config = dict(
    intermediate_size=640,
    rope_theta=10000.0,
    init_std_o=0.00845,
    optimizer='laprop',
    beta1=0.9,
    lr_head=0.00318,
    train_tokens=180000000,
)
Each number is 500 + 50 x the weight over its row's rms, rounded and kept within 0 to 999. Layers, rows and columns count from 0. Numbers have three digits each. The size before them is the row's rms in percent of the matrix's.

# up: layer 4 MLP up, 640x160, rms 0.148, rows 436-478, columns 0-159
# down: layer 4 MLP down (transposed), 640x160, rms 0.14, rows 436-477, columns 0-159
up436 105:521424562524521430448485542522448570558510484469485462539508488440517473522510519542503494468480458549544400571471481547473558423499515490544441536450472490468520512485590443472505595487511511513431521490601529465546441499558521469439508470471451564505415562450468411557473470512494554493381567522551547412502482504529409514543546389492448423461540460463551526601421539395550418518500557495562579462452496497539521568595512525496571599420520463534477532619503419541546500528629495
down436 104:431473504510550545556578424517544447524475464509510623530540458452476494468472466544508512466453417459497499485454477479441526593479457490513578437463514500448558409514420483507517519486498491396527510526506529558508525588533507465463456572388376496449553449597525656486479466500424465525562553464508502530566470518495393422545504561542465584460401523426583491529533418547486505513489554442455531486599439590474527435488538479473609410501562547530505535484478481508517488499420524
up437 097:505496416462442511382442533540585549520477453552406466499451464539480459502439513454573513454552532495509554466496609466514507494460447563498448538457430447493494499606434485476529436480503488487483554529461385494519467464493504476458545450449558429427414585467470448529470485447471539431496510509508539507412559543543546502553635560395427479478523432480461516582471439425459529546420588509542444404517540457557470446540440520533538569439477506575487530536542430467546407556508565
down437 099:486530404405543640596454470474426546548482494493500562512569426490484339506538454491578579535534516493514560534444476486522495458534431511533589531556556495409447518565494525544499540504524431441526531549440520512514427501472555635531495455521494545556463480564559503426425497554464602529479471466468480468479572526501513445545524514542389544421511552525509471478502414451599438445432561471464411491573503495535475443520470513555534482517495552387482544489522520446481559516527543
up438 098:521488481515426508448430494573526532541543491464445455513530518524532508485557478470567513536527480487422555588473595499503546499538463568442583422380424531539343590487463470478467522477442518512438499517579501456554522521439462464471511477464460614499570451501484389512527551413432467484494479497479516428466559423414395611470395589519476453571527562379509561502543521475431505511465531455510518551454510548487511547459453464480549431474493496525473448510557523499559504493617523
down438 104:494326476494491552498556575567520484559453600452379491542534467460453496551534435438453499486517485437401473485485430528488447440549516476534506595457528473472566474472480424498361496493602466543683554422491503486537517475510518553470553504518471534563541539479497456530572495434496481482502404532460483449545555490432444515554456569479462568489574471422471570549443540592524517584476478568459552512538535430486447478528488528502535485544491502515453473424563461486535446472521515
up439 100:579506426531388449417421486596353454557492518498503556463532540494550444505422610452520508507480454514548539490480479439469476477479527584429532466494479446482459575558618541537590516559492516503505502535447542564532474591438479456467507574425519591529507612433495468537491530534474468535420458524442486505415480484517498475503456523537510471438471443417486474458423580448554538599448480506520504484484570450563512459527501395416484477460492442517513464470494490466531524483612604
down439 096:573488527523501511548475564553487451488501487455460481397550547571552516421497514518549445532473488477468547450560443532522463536599445408538450541448380415532431629495450521539525479485541524617466550472521498383420555430592495468487562478511547520565508544540549484468406534606521451552528469384556524573505541528441502531494549532457465530495527524475551565503551511464560479463614486537471502488558476449482413496474545491498531528388501470471519443606498495491528469431410443
up440 096:508532603380496521355485545553568549494598524538462427455583491587603461564564557446586519535518461556518534589494509520506500574549489446517397561377506507457494505463450454482547531546444485538499530478478536453471508506484562479476529461505434566475514529414528466443561489538454637456569486464487490541498520533465453561448475551504479468502439446534520532549440419534470466469498532566547614576526570485440531458506411423460505546498548500485418449531545486532537499436472554
down440 108:524472514471512498504543472517473513500436573508511620522483492448483414439539458413482536509508478504457483505495503520497495468513528496550528425486631466500517528467478502622514494578514512521567542510489557519471560530458480670513523512510427514509477530584527474503485516480471755502550519505501506466493583509483510505498461585445503504459580521492480587468545435463518421452464519484492340502525528447551455498504301527464462550521548453510517453490459527510550490531484459
up441 106:501464432479528419435378509574496468497451478435464550528549502487543469463590581549558501516504430511505506520519539477459470456520517499439545478510455482568461399515509418613464491476468430572574509540463484528593471514529481494523528519432521419439441554568506439524496447569461451532506535518496480503370541503508431476574530601502464445609509651525528573548482490486469494544472482573493551483458477431545546550426478506489631449551482506552524441489523460409455447399517576
down441 094:424530473391489447542536528457533513508551411476579478513542459438597426520454487459553537448457522467567465510562433518591502603470457442493526508382504496538493483534466431505565418511398492506499576450495496422574504491570396505546462428548532506527529459575477423694522450497543499488455467566482478511458516552543526481426409470504500420542389498507570458527550463512538565419527475572514552535504415424509455519527492484439446542455444557469544485478501519515545478503504511
up442 100:537538533582480516541523499579457535540476467540519516493522450504513467404474486601512498408574443464501533598465473456550571444573526622496422491439495480551527596581446558527480548585449455514461441590422496492560417502467512480461491566418507531548550506492448445558511544519531424522517480571407518477434503450572415603521531472554550439513492499523592532496493497514512512511414524462559449529485533500563546365414445563524430472526504397600472533512493445495469515448531537
down442 093:535466571474505626507463504496444454500464508500431451446506479553503370562495529505450507426423570448544481544471498489500415485524548492502544498490581457509420427409461547440487469506605557540441526529489486568490512476435560535476498531549416581484451490390604529472515449515560566523389607381538455510449568460573500473511464475517566463548531527536378462484481473554512496589438462466566489492525461468461472555469468451518423568528447470435521512524442505473582470596513526
up443 094:525457579547520541439565562482524545414534590460528403557398398544465446580453554513483497458552467517516484486575536461461475456508506503541422579489613470489581521516444505432508518489548558499471448402392466518518474423464540527538537484585393441532515507552494516585549493453471496434501484458489499534469401484492636458525498459455480480467571459449523488530459548514539479506439381486556412544512486441501497566507476402505487535516527422436528410447400559480505484447479470
down443 111:499539492449469510472469491520494491512494470510416574491496548464573360506531517520522486499489523502511500475504501514496557525514467497515487441509614559517371511480512503466481516507510535495507440515522466505559542539477479693484508521479472497467466489451555396501508503494491796509448522490491470475489503487530451510517505523469491456479445550494483485537504475467571528492493463500499325477509480480494526545498256479502491541485491495541493482547540467479487484525535569
up444 097:572545476471396468499497500498554457462497500545425499501475499553525545503545542446458449529561548516476452452529466469519459520525453504544370430395480538490462391629487502434446439489486494453537528390483511443482504498594435434408573465415553415541475420397509463549559435484444521378531454518484392513525566561459418482528493522462480470486505490558495543577508502462541560508455591561452503502477454532502550446467457404429522523479538476486523457544478523519517366500491570
down444 098:553544571559532485513531455503563555481527549432590520409507531467558526471536564478415497506524503452525505567529398421496481473515529440522474487461594569521601464433542445536397418552568401570418563479521530491496566471509470556499553554463514538421501525555457492460480478495534590480564524433462511439556578490459493459443477590578457475465530552501419528495503516504579530486591447500512377474503458411533476506494354421447519539524509536547424459549498501448547493512572437
up445 100:500543441543502546500515547498417534484464503479499481468610458575519549430559476473449475473492548576567577545483476486480532512547502469502461506511455474478464634457596485514485506488454497523478431518517522411558348607546509535513518443366497485579444564500476379504523522533397530426440581519570554499439438567589489495531454507499541491500407518488538482513558463478474485431523413592533420546462496492490530538392506409547539476449475472580467604553532507521503520461508552
down445 106:565535470559497500533447508565440381509521521552463493515499510453464464487526376521489475442451489543477535531416569516474434441522485610500508458623567456434541480536463618589516463522545470554577446520552435461467481481552446398456491518548464504401583470460498531492516508547507504572574559441515536513491487546518549585572543530420412522603467451590559542498461605532462488545516574511469557529632496445450469499554501417517490492433566444463460493523521526526508541464548512
up446 102:470580495539438506412473546528499505502529527479428539464512502459504491571507523476573528474566513525534546419494506417476454519447575470510527465531450522502445513617464393552518498475522584532513495547581548460531514525526556475366476483479501462570499482375429488482571568514532542473467561533446441458476487501500535457369484573333449507571536455467507464457497578446532533569459522544489504443593551604476537478466540541435499584547633475478541434511560477544562456482511551
down446 097:336456562458562523413565498433488564512463551503564583526538451465455488567466470458480465497557614564506506532489498596493514453607406544492568511512514575536539498512530547516429627489525438525489508497541556433454437593508474548516444607563445471499480433491430507504447501539559512503485485508515531501522578460475499452533469497613494412497565395466510427476510557491597560466487512452436445479509436451516581507489447507541496549525564439491474481473451521525466565423446415
up447 102:539534585515496510469539438548536544483467478563450470482610529515553522536480482502524504499480635571622487519485513490518595515494530476545549486431538603449437431475459453430474540523482601460377494471576450496496483476495517484482522453471464483568452415446527432458497531509333484502462534458539521555494468528509476493454588576515472479488454481559468464633410459493508456526496508554476464509518575509450525426579467436486568574434479530586447424594493538547492493601480555
down447 111:498493610533512550555547568522521472398485485461498512511334538448454460535523515550515552565506530471427499512481510514379529493443422507432491528471582499562482554496545476505471434489518490421502488432429469550402557532485489585461443525489483483456604544561488523525497532513542686497522459536462534486486539433486553546511508453456549510547587491492493558490577512532530492514441541421511424561493511429574454516459340488494390531566532499520472489423480452505487518412474543
up448 100:508492496513469463402550418463561499472553499530484498524572540464609493484409422412486443521536507444457553556468471539421498521523423464495517461522533526579441516447520520467486464457577515472499549587455523478531545519570552457403513552500586537438587527402437436505512470600440494515419478382555446521491512504488500542488461401460506538483517472517457400525549454452452549499490399525490605446485434457465450453421554399534488598495558496547573548508489474609512423524493536
down448 096:415506433536484485566447473496414511437613508595631518553480500561444478447584454559435525375505497512467566542543554506505466447531486528442541556515439507516507498508485484488539512517470435557601544489514549507418476492498415582529459565457467516534535560590580476523468494500491495517457618508509544579494479523473459549495498488424521528447481467543526538498490670478573490451622433454497422530626496504488522450425495497464533448526443541562537475585473534507550525444462463
up449 091:519530477514570486495535463488487479503547436596490558530568546569495574490508445512552445485518549557457509504426560502445449454442598529475509394439456562507501459466482433440443465541507568468480522517483485417487376476555491338510510509549518477407490543451536499528525513498487373534479515563438501458511532551491512487465529553434552525499604529511450480474512428415428589567429475546433560549409520617461523494501593530525608485462513391549498513501563523533510427554514548
down449 087:417466505463496586543446519499526548470530463448428545490487481425475361510494476494535514514434462443599513517458498489550400504474406482472546602499557417593482548514491489481590434486574537501467499488493457540531525474523566621502374519508465517575524499507513427455476457543480643510483502455461533539497503557532536548522455540476457465447423505542547500451462555504585386466486477463572365503512507458463507493514412394532491556491484484358501472506510545582523500517430503
up450 101:589483489518450544460515413495533495571561455532478517531532561550514547657560521510554586512523541624585450530570524498492542494561482477483585490536441447531458425524494457593493579429576524453557485400462425524561502545482567570472495464538470482512564512452489465442594457505540568501442495553552549443530417583455449563506445430476484507527478487469511466499440432488456528602463499597604502512452599532542565541505488487418483456519545452509471432487502481470575481498594510
down450 102:450540450461486548537436562477465460573461444480542550513468491436371433560526511502535400510492481546406470464410475439422489446565511630523552591499500520468566472541512532533401483614557518483531523536490524600524376541499442497528519516493508542415466601558456511585447497476480536537497583483449516540498502591535565469471554570449519529547575455519566537498465482427623471468419502494444378482510475502429481482439521561481481455471508546487548484577465501442509512518462504
up451 100:475487533485412428511474483551487538437487401581407494489476545524549506579479468523520525516516449574538571488443493479525681545585513450436513495461443552504527534488465476556439496515488510468479523473437517505416462431499449524459498603573522388478483532424468484587556525567432428528479482576364494483551512395519522502561489534517537512558501520487456503488427461523492570522480664619459461477413424517557584446486500473533472508564544476495471457485491453477474476559519532
down451 100:589545567482473497456546491480574433515512553505553480500429529455447522519516488459492528560492514479496462540546446462502531444548515500508511446510637410539465542544571529450446371513514542622560400509483520499509605476425509576551534484551529577481479508479567440534492603401472510526487574498499564551517393517529473559525515514498506523576451597438531550421505544458498558544564584473432444501429558468405491574497471442510402529443421505381462472512507489431472481527471509
up452 098:533523470580501431433513502499460508524468420479500441463490454531466524545463470508590546427538550534495414505475478536527592502470468539466390467536471554470472509473583571534547464376403516548524432576565457470549526557526446532576502450516494486523608483527466419573402592570431593526539454563431357492518408463511440463482499465575581529573487532478530439517502548482454558456574505542515524547601481532542501425487566511595552504486504505468529511496553512507419439481529526
down452 101:474470540482556542471575555430579502424536542460411567453530426452471484449456591455434534485550502436499525501521463577492515547467514458569513649516612432572631512516475483484436512531500562619511493515437470587519496506570497424401505529546519525475512532522512450482531491558487442490457522546437503535522572581452547541460458544412550473453535509420423529513543470465498563532512433467486407544543430511538517464484406407505544453529501532370470458489523478460528419481487454
up453 095:562458447554526416457525398474404520480463401518469410526487470596459537442503533548491479529551529430512522505462607502553631495447449525436443457496446452528485549482600478540501511462437502508490464474570502503495445550475510525518493551416610457557438573464485469543511520437402462560523570567579529432404436398502463547512475447484570506540455532448486475469462541548419510546488516497540555514464497543626498478474489520564591413438519558493535508527571428529502562542556530
down453 099:489523464548602459450554495487473511448539554510539543478513420489482495466560551447508466549580504539513590521499417491500454452415549465559458587426571444503590522553466504484443542611546534504468512500507486559502508413546509425507500562468462468426522483467459482524474404542473368496466521447547508516491565532493523540445527589520577419412548466508459592514440482501561613500492509399503521458523530464449499525437425418520561513575541564413449524468561440549620420493433501
up454 099:461492498399477459449430544530549479557493389572510492516541528502510512566506484485544403494515563473518597533438522558482557489552561607471533520476524474467527525455499519437396552539493512458484461519510546398519387429567489450449429513512531506452529528458433466516561533470490482384497466478482433477386427524441433483433495531523562463507559446438523481479477466510428504534444414577415471557509514514465533517365576563482514523509470426562520417452594403491596444470527509
down454 096:485541466493469528419469475453470576586546591513497476490531378499468406513452467492516518496484464508590529464516347515509530485500476447527522513480400474506417482451461539514441583423474533540565465471515480537483521332511565584440488475588470498513491535490486508569563439536527525497459509387591484494532492508529523411547516490525466539424535484503413556604470482505453468432492497432518460499564555490552549522579546562443483622536537484487393546513469551440434491573466560
up455 100:405517484426542496481463498569498530456513455539447546441491568583562489542492402507548481501491482478497440501460560502359522545501527568469421534435405584504482534524489549498588509497468570452487448534503486507473479510450423450504502510564403366439462423455414440427457442462525513427511474454461479504455452503579472467605562416535471483507442489506617447542523449544492528422602555527504570480489488451543545471567469430604471429441560493565480460519524426453493514455473520
down455 095:392452365511543536505507466540535540493454520498569512490601473561508424492522629440600578472474452390489488455453480412490452487470532586436537442535455569529466472478522531458433510503439484449489559593513499579440507499510542438499471555502471526486560481519591423484512482544488451517447485402494557477507623517468395448470460437595413602504566499576513523536488502475532540474479505462536468504411542444445539432548578511524561536493457599523477525518502503538519497537428451
up456 099:434461556444559429468555486531438496491514496538464502581473477473488479494509487405539502419538393590601485425499451456480486535583492507465544484481506489468484533542557526564377590571472476524548481432445424552486433494455601491528498470504480485488616534446456431490548551512424493442453481541456471461417466466567509582451431531529474449390638479546563474518522507482540530514507554524443470420412496508493543615483484497472444476490508374521521550488569454484499418508590517
down456 101:413568479514550533494483682416520421530510483551492558480496484481483437479404488508559500514573440488500532545434490484476465533469495489588562545479487543538424422555448520388579567598479368525581514533457548519576569535543543458634494484549470487476484469582529437517469522482473559537492555469522480468491487498450501525465487508499429543484541481517535537467540564449634531466510543500471436506495493448570469422492490475531453589432549524544530446460407393449525481457437498
up457 099:549573468482512495382507603519485572514477532530457591470521498496673542466411523508505518462512581590517516524561441485500578538599608567513458502475557522477481540537535567465490431485471575526531510519445460554531467525547472480508535462476508454499481492475528414461470437552486536501449464472482523501440469491598490439349527539490450515455487408399497385493472394433552522457410523503540458559443483487492593467508533473494514442404498466496473575570552439485503503554502562
down457 102:555452505473550532556414448377521538495490521554455396434522453423488370494515493542515536442471580519403476517445535448500480546459586515483487495511587517437468480513498468431555419470547479477539436555518492578511534514495553595506482409526512418505483470471501522494396538476502665497527554512471400427555431482534560513516563488408496439489517417483564482523463522480547464477454561409558468522464517427485445418444412570453429530501490544428524493451532426490513526504537450
up458 106:504513395518508504449539599582491481525488473465421615507532479556557480501500481499571494469446410503597534527529503496443428500496581521525439488494484566512475445597558475498468612443552413559502492534467497569524572512529501492439503590360496529504457547496428446538520450586398583510521469585554465409438513559515457491442457489445555510504438437420588458556514409478539534467490558596473498544454436452483478499534524525483545501452500490604426518593513511539492489432481548
down458 100:462500460471508622441404469545474526489488473568432527540556475550464550458490554475539472499542554496532573456538601484440502471607527494580486487446463594431559517525579398453467480467463520451525526525559524513458465530482514506525544456388495522510532487575502494638440602561428530519535516516445480410522586546519576492533532494484492503525505477505539422556543432392597433443498485549489408565461482480435432588560519580523504478414416511537482549530560431535458460543493500
up459 097:480493605528541521470511530547490580524591521527489442467483508556619486541403536483583515454492486509527531478471577469586605424561489473496427476467518561501464497485476498490511551488451448485485484541520529478583555445531583463548517545585470528495421565481553448524438423475419452480474463510463375498501412527559528514497461458469536492454447406477556386562395575492477497383527491658547599549490448505444502515487496401483489548528570462544559518497535504497465451553532534
down459 101:468509465524449493550584507451449418498452537465534593500495503510432395564501440517446525517468464483469472541495541499416559457441548550474562421447537462450475516608488492517478562533534599494484490586516479573456453525423481623468484516513438457506530511652541424450492501534602646430520512427485495498529544520539451512468542600482537468496475534526460639493481474530483467494411556465485373493465483507492510557468369494556514414512531470565468482463459540517518551485490521
up460 095:575483469484511484435588528535479541546498465553490499552517547438626528531417529537483482489563416502618546476547417528547498505454530468542500540500456479466489482490471438518519535467509515496459527486466539442389452448487631534508525465428564588519534508477481362514470489516396580480493539455489616387527466417542516379525576447471422465539465557488402485550444492435485472461513554481493528497470468452573465505450528523551512536503447450473508484555551452572528513595454622
down460 097:513579545574438467576492466524506499506482531556499514432510438443480447525490495539464525601438571517504449513489532466513473463470552442445549506496543414460586537455529551510444561434404534473524464452513436557566605415450423546427509498514457436444506623615448454468525453412511590502491515519466451544466466519577456527453368486484415371502473558500500512502553460514464517465526477496467422499447486485444457533569450536555431553557535538515568565452472386543468445507556487
up461 104:550438519468458480441405406579502535570446454568468476448637566488647435480430547522461469536521447595522551464468499463519505510473525499511516519490433537599524592439592443453511420461545500537465482605503515494535471613515572479542511558575561490462465473527418449446564514513436493523554519488480523535461486449501471468434470492549522488592532570564499454432436517573538544412426368523420520464501522549527498452555474511557511537464472542539540484493483424507495515521580485
down461 109:489506515637581572463450479545438497554497477579401528461492437389456556464603616545520471477480534531614451466493491490456455505497500468396553521491553479533442459532560463547481503572413507567503429422488484523539436512464437433541366565437566508544519486490402584492477535554545430499518579448473510475511523540482494445470570543511499470469440566466439488498532444471506509555448461450377499522515554473486570493486525490524526399470490457518447507455483554493578439456420548
up462 107:545534496492467418447478442539519493495471502522408491488543584460603472552583599491503495493447537493550595499469551414539476459555502471520386447438561556497445539499570457527463549506476464477443547567538502444534438416506445522558479527434571525479448581434441489479459500590426475531472451457465456455422516565550341490458553505449438470568509534469499434473530437519372530481420494530512555473521501531484528445526510459572493506544444426548557616498505519546563476417461573
down462 129:517503504451460511525490472593513458550481493432528610438470496450504464460468491458577376505479531444503438517443561542532447467533578625530497471569595510411554469424521555365543532544465509575613471544483585488584560467435469422567502499454483478524436498565461556412491574488509501487420496558503500484530517580469526443547480503431575393527472519515446532528491542505523435526463526516566512585500471544490482550513414431498478378438498533470555573438466522502481493493438442
up463 103:516465461581391500437494480541459506569481503537437544463548530577574523537489478487505536502506538473494493532517411506512458517484515542511530539453478550545533541510498549524400575395581449623476399578559415534559537588545515524433593543369555519537495511571420482520491527547424571513452430465558503450544477512476447473584453494538464475434479515499510460468459479390444520391508528517477490519475528448574479611461447438514444514534385478558488465559569513548494427468567492
down463 102:449479459459488467577568538523530466523509530541510510636499514533526496473381465421434511510519371478458537507427449456446513483496424489529435467609476602470457496483467551396486506612491449512508462484535593514473413570565555509611382554611514446516511487412506456582470532509503485451585519406534573498475553499478509549471544551541468570505547483453511432527506402492552511447524501494528504438503525490460623474493524536509427529524550488546460530454550518539512405520468458
up464 103:586629399509490521454486464557476550589537522544451512488516512552567507417503552517555491444518582507482562476512635515484552479533496521413506538407435427462476495478509500423483511374529576513463445498548570416559491445470434479490527496450559535462475543488485427549488458510471517470422469563605517546465517509533441473426524513542578466589406443483597426487472451473425546521440620569534567572493553515469526497448471445484558515499536497494575416537559472547504460506494541
down464 110:430438504470528462523504475505484445509506526483371550432528569457535491489577585498515484571480466471501510580513418516492446592493410458532477601517616422447657551489498597510496445588505544504531504527471465550508409494520440462463504544555521535542564463516586511487512545469536379554488451512547560485473477536485517557477555549497549426433488491436466568501442530472583545514462505456546556449499510458474510459497438396502493507448508546381529581479407452542435569544445446
up465 107:470530475512474472529433594600525562550548475543438506485543537435542505446498534550499410525491422494460598440627508426449568541447471522472427453478455582451500479492473522442507553408469465378488469468494550580528530470446519507391502550500429455477591460419489415521494518480459522457514397479372433442569443417450500647479463496506550516459472464516506502533451562506499451515548526557561395457575460532555505474513537448505464545451502559491542455548487428483506500488507523
down465 106:532491519550546549498456513468553479450485497468498566534597519423525582507554498620605379534495512446450545543514526397543439462503485473534510548550564529569580500458547491440516558474597459531510557562496424611523521468419454409577473551453450532458529537520411529527477543534562485482581489458521573378512518556452510414497510474365520465437433484535484508454458482470419496548460476511593422566505533581509467567516475508465466433494482529501490544523501527463440551426560536
up466 099:512475489491493554521402509515472522581434546496450462546518582558508524559525516527620452454571495518471521598486501523398500508493438535525537517480490471475459566552485460526487484432421426515471456488543359463563465508555507495476521528414384516614545488533523460399480525489503471467433537525581485511457519492525395524503435501475490431586462602587585557570457533513394545478492527420501559524514503513507546533462464466528404464517552458569541471538506525616496502358483537
down466 095:464508472479446443477495487487431439509498504529535487453544516578401442508498513533475547527440452544555545464480502414454424433468438559479507504566428508552538435483539448416487505525517470575495582450499548535547469406468418495470528397433650534489445517527415489496540466577558459489513393440586483568534557451444557501519542439491464400409474551532482535417557438523510473457420465505377504479482534511558447451484497503410488452554555530549531555558530595552509513454505417
up467 100:487547595468543501440477502492496500541544552534476512454530492499483411515478563532515486507514375532478440484472566508531494550567489541431522479367557553469491547546474514511419450553489492505500453505418422540535463446460557493540548505506497483637578467436524483451474442445494600347482508446495390539471527490528510501491388523501421441401510469525486494507507513585473508449515513480637527500490486455615488457374504402484456494498495483525534433621505478522499445403525540
down467 098:479533431431524541527512495502503424449437546549569582522442546456464451464443529489495552524497484435542439491556482530512510478410469499527490467491613584434512435522499481504488473607547482493529481498526495552502482577459553642499450491645530540499576464533525457478516486473495655561461541468458494560611489509527592519482537567564460562423569451581473591485542492519605494513506508445519370514502495452464504547517389587510530569565493469520427488498456550481508493487419522
up468 104:478484569433510464385471436536523543461477441566469413520459528567587567529425503464622501524554439481544502524494588477455568519520516443398473430500464499595473498393557463455492395487390439537446439499488546489511428481442507525466503458388479484526490523486526443390568528517444496478491506520500368437474371447549534549450507498531493530566415538492527393504495535479444513564490533496441499514503503501552489534550485558514484604533513510548600520422523484529486484500566545
down468 108:477496472522534486575495527461515489448501536536536505481650616429505538503479509497485495474484488394562494544452516554518439508512447466523452494551524432391575476393397505555472461549521484481511559551496523532413519540575512428448543455571481519458477575499464516569401544531565458564547519480465586436551564558467516422561575530444497505492530574530466533529510400547621492371468482440531477453449530532470448482488557603565398459549452500506453520540535523522506502443450560
up469 096:562614421537467451472501523506483563507525528546477557529578563526522508596456487451501474520536427487610569573423548397500527459442577524483477397501537489557505495425597457472441533530546499524404509498472509484563480525507511501480532512552559462518518531444485476489442477590517499523504432501456483440464513532467497610556459525508541534545493475527484480469493569476536514598509355544458466485557452566485419403453509581435497610521522418538557467498551503607624454434558495
down469 096:405495406439548543481469550483461459506535484499490524465525537442554410435470530423441440425468551440413407515595467473550542498456502401432420533490524468498528560466550528406524456497486448472504548517477485495519511436449499476494518493515506511634494532561523624453570514453505525578575429462511500454476509571554540446409590477506395438515531573458447579427529467488539468442483501460512535535491427471521561500526502538435508477486364523474539617479514531448540563472418555
up470 100:497509552499430417426489482609424527599513500526451503524578507556517564480552526452493404488540463477559446478527443494468532552455465433482458438534549497471473484401605428398450530537441493512489530477474521522489414540524582477436519434466429511485551559424479486507475534566442470446463422522501463403518483384458489470471528481445551588507577479501395538455497490532486574471452462618530503449552496570490543401455475532469505520508544429497464556529472450642479386508512514
down470 092:426433539503523449395475511520545469558501575542474599452425479473464433474431613464519496426520441600446435485459502524426491479508442534422435465514605529442509529494506498453575463522485466499674423535547536453583528502469501502438476499448376537469571495495481434546422488562504545489505462430480401509469571432465501541517497463454429546540493567496571494513440446536536546418576495443464472556472564480545484555514469468493530519551548541465462592524577494441505564495465445
up471 102:576485517443432454465565481602539525473469365561430412492440492492536544487404545402617572471491461532503585533501464445478627548501590501471410485531537484522511566491538537542520451496496506514517471454530440488502457504455533508383487496517555513577551613497438408521509552490517489502537474423492409509494411528568521540445500512485502415589512515467617508480439531482545483538534466534451594532463509534533526514425565518439521601458488437489548430438508468513519482453576517
down471 108:565543511482517455528520579482526516495504442468501426476517458485473489486569550539510507516586452441611456483479429529500497495527480536503579509467605414541509585510459452571406497535506453579374517459426525525492672494517482547519545455493427556541563576466550448555514421484442540454459468454534604402521518495491497472480487499569486547438496399589466507552629475463495534493533518586536505443595527443525518494480492501434415611523510563447477453489456514490580559483498490
up472 101:549505526494533530437511561490537484489530498555469417535496476516528459569434486523513449529512495518448544497503561545613514502495567528525371453374549525518474493586469568452532448562465494497406430520384453515481569485471497412528513486450518562484482444537518431555515561446440559498472561575433373489487443522528521576486525480537489440478489524575458507450444420462395429465459461493408496506570560510486526534574469430460491606394392469550443447528476496569479414524470546
down472 110:577515485444465472529460518456518588570520505514458524466439497477432401484568429483540545560441472526526552490550487530480505465394530468451503523451642514508472488519523439557521541490524488495515475447559549436451488527426533551410508453487540443511501511501468492426515507523534677613483490489490497540476465515518500474530391673505429438520539548517465560466426506438573408472487504459509395502462531500503470471506362520488513499470503516429531528445522528640564531579485488
up473 098:563604498395508443502510460531563610574455435546451526557577537556611571511507525403542514453571558502482525512547526539490481499562539461494565487432428518457529398436525430478586515580487597470413465509571488523496429538553567421475484441387565536548468590501568463472484480514569485562569509471494586465525504474442482496518550564485538509615489546506445480523506420480406562574551484515532502563570492465527457437474532506463478510512502476516572477430437419512496498517512533
down473 092:495489506498514510544448519555482499509539603467490536438486507553420508507503519500575586548500498526549557596542502414497505502513514555413550480459537551514473474499479499534439519442573516496402546460555477493569461468500555505425512482459447523549491529490530460496474472484510593490519454334627482449464536471460457502601549562485531490483519494441430483473501489429567575472480599394587512475410492305516492464509411512533444532547462520457450450629532472542517443495580507
up474 101:487494567521463483475542572561397490484468502450434432517474592509543496500499512361581399422550457583584579481526493544538556547541477508467563436486512482638474453468532367469546488530418452454581470425434420533576495469562499381514517484443473417536536588432488457534493488486527530436466481524471504509471458490581594471501456551516494518562550455462475500459527511523464489542473521538539564521403515442498576413493592481424561503572523498488532520478525504504516467442541565
down474 106:486436527486532417515457489523536439482537500611440499493481488553506542531504481495462521544489483448456505492475521434460493491514558599487420523570501531426416555436453556513455457520402552453522482589540466520525474505463588609454474512561545534518543521491419461484478541480530664501614525468438496468601501508399515498525571453432551512459376548493525525610483509513494538529506510450461334493529553556556504525463423517547565506465537483469399581473546433478478559445518508
up475 094:414507502477468501478511542552514528446596529488463434448518536457491587507442579514513495504655524540556523567478536458446605413616568555472494619472424481493450504579633426474468498492531485584474501484517410413530414471511511464531484546485564524470498519512525441500557455452516551511465567566491528456505453513520502440579498478462378511456432498514463475566482472440438491513419573460511466471577501500504534515504492453579562543523454518642467510489456512508499474479561614
down475 094:453430589436451440487470463569523529546481490547445452462540562464466525520502471504560495468536521521480533532473461513502506557553465463517497490534574543422395495492459506498501458488521513429472524440542479571461605478584467553497433557567452413465436498549529331515393496486498684455434475514570473509525501461472477466470500568521473559469462464527555560532462475495577471492490573511470370478489546421500515489569414545480483611521470571428529571429502551497464447488520403
up476 097:505553487509535498469475519549486534481573428569458457527476533434531488593454489494607450507534451585496480539501507480538578508472548548471394576456531519564475494405502562475460460504481526403484409453535506467534504515479500458503543526501466496578427496434484505443492525458423567474463522500522408532419392518532408535514439397511414481528485563422576423596465476425508511443425504511533587483474467504492582526545564410617364412507456550463504597488532464481494486556493512
down476 095:481420473494591558499468479430513524480585529395460564528565406392429521499490416525495542539415472434458591438474471489520398460405500432480481492467517532464553481478450458476543486499602495448449478534462407466464536540512523581553413341476528532523499515526478587465461534481489545505544407482511531516542550536492433419552542549459510537461512514591445477531449535464514442505450523471520466496561575386495485480546574538527514497485433454450496443571376512512479498473558572
up477 100:495589527392530419504475573568570531510554567554457506502461605523506556532519488535534503550620456513638491476446560455430535550473491520362475576498494407495468483414582488472528546426433537545518436480576482466564487595496438520513422532378481508522489483512501423452463422504495502445476534496500508390485480484569486546574559489566481462502423564483489477524430574413455519507556529531438473542560513555484529514396475546558482550542485473560474473479515460488563435509509520
down477 106:536431511415486559449469476462516504481501518397535516424516559484517520494511566505509538483555544494535438548484461543528502500493482440577537525480493402511534417435471440463496578488515562580408496459536556532555559516392500438439644470578494480489399592551409507524535499416625473515454511517484531490600562436573532498471395528439494472475493523498423533492518487528472567479519469492437511475415503535529487564481442535510485556651500582482608495449536461509608495522471492
up478 100:457452561463549510464548524609480558463462492524464443507459582486556480518491500618481445457508394535583483537491540413507594512510519496353446599422461514483437582502574532506523472477415445449432513482413417519490485523429571485538485541428542522523550449466420462422533510524487545467487468530504473515498441507546550576501497416532447451454453527473516467496443536503537530443426486578458559447445498562535444562563393498593479592430446485531494539489526459508478403540556562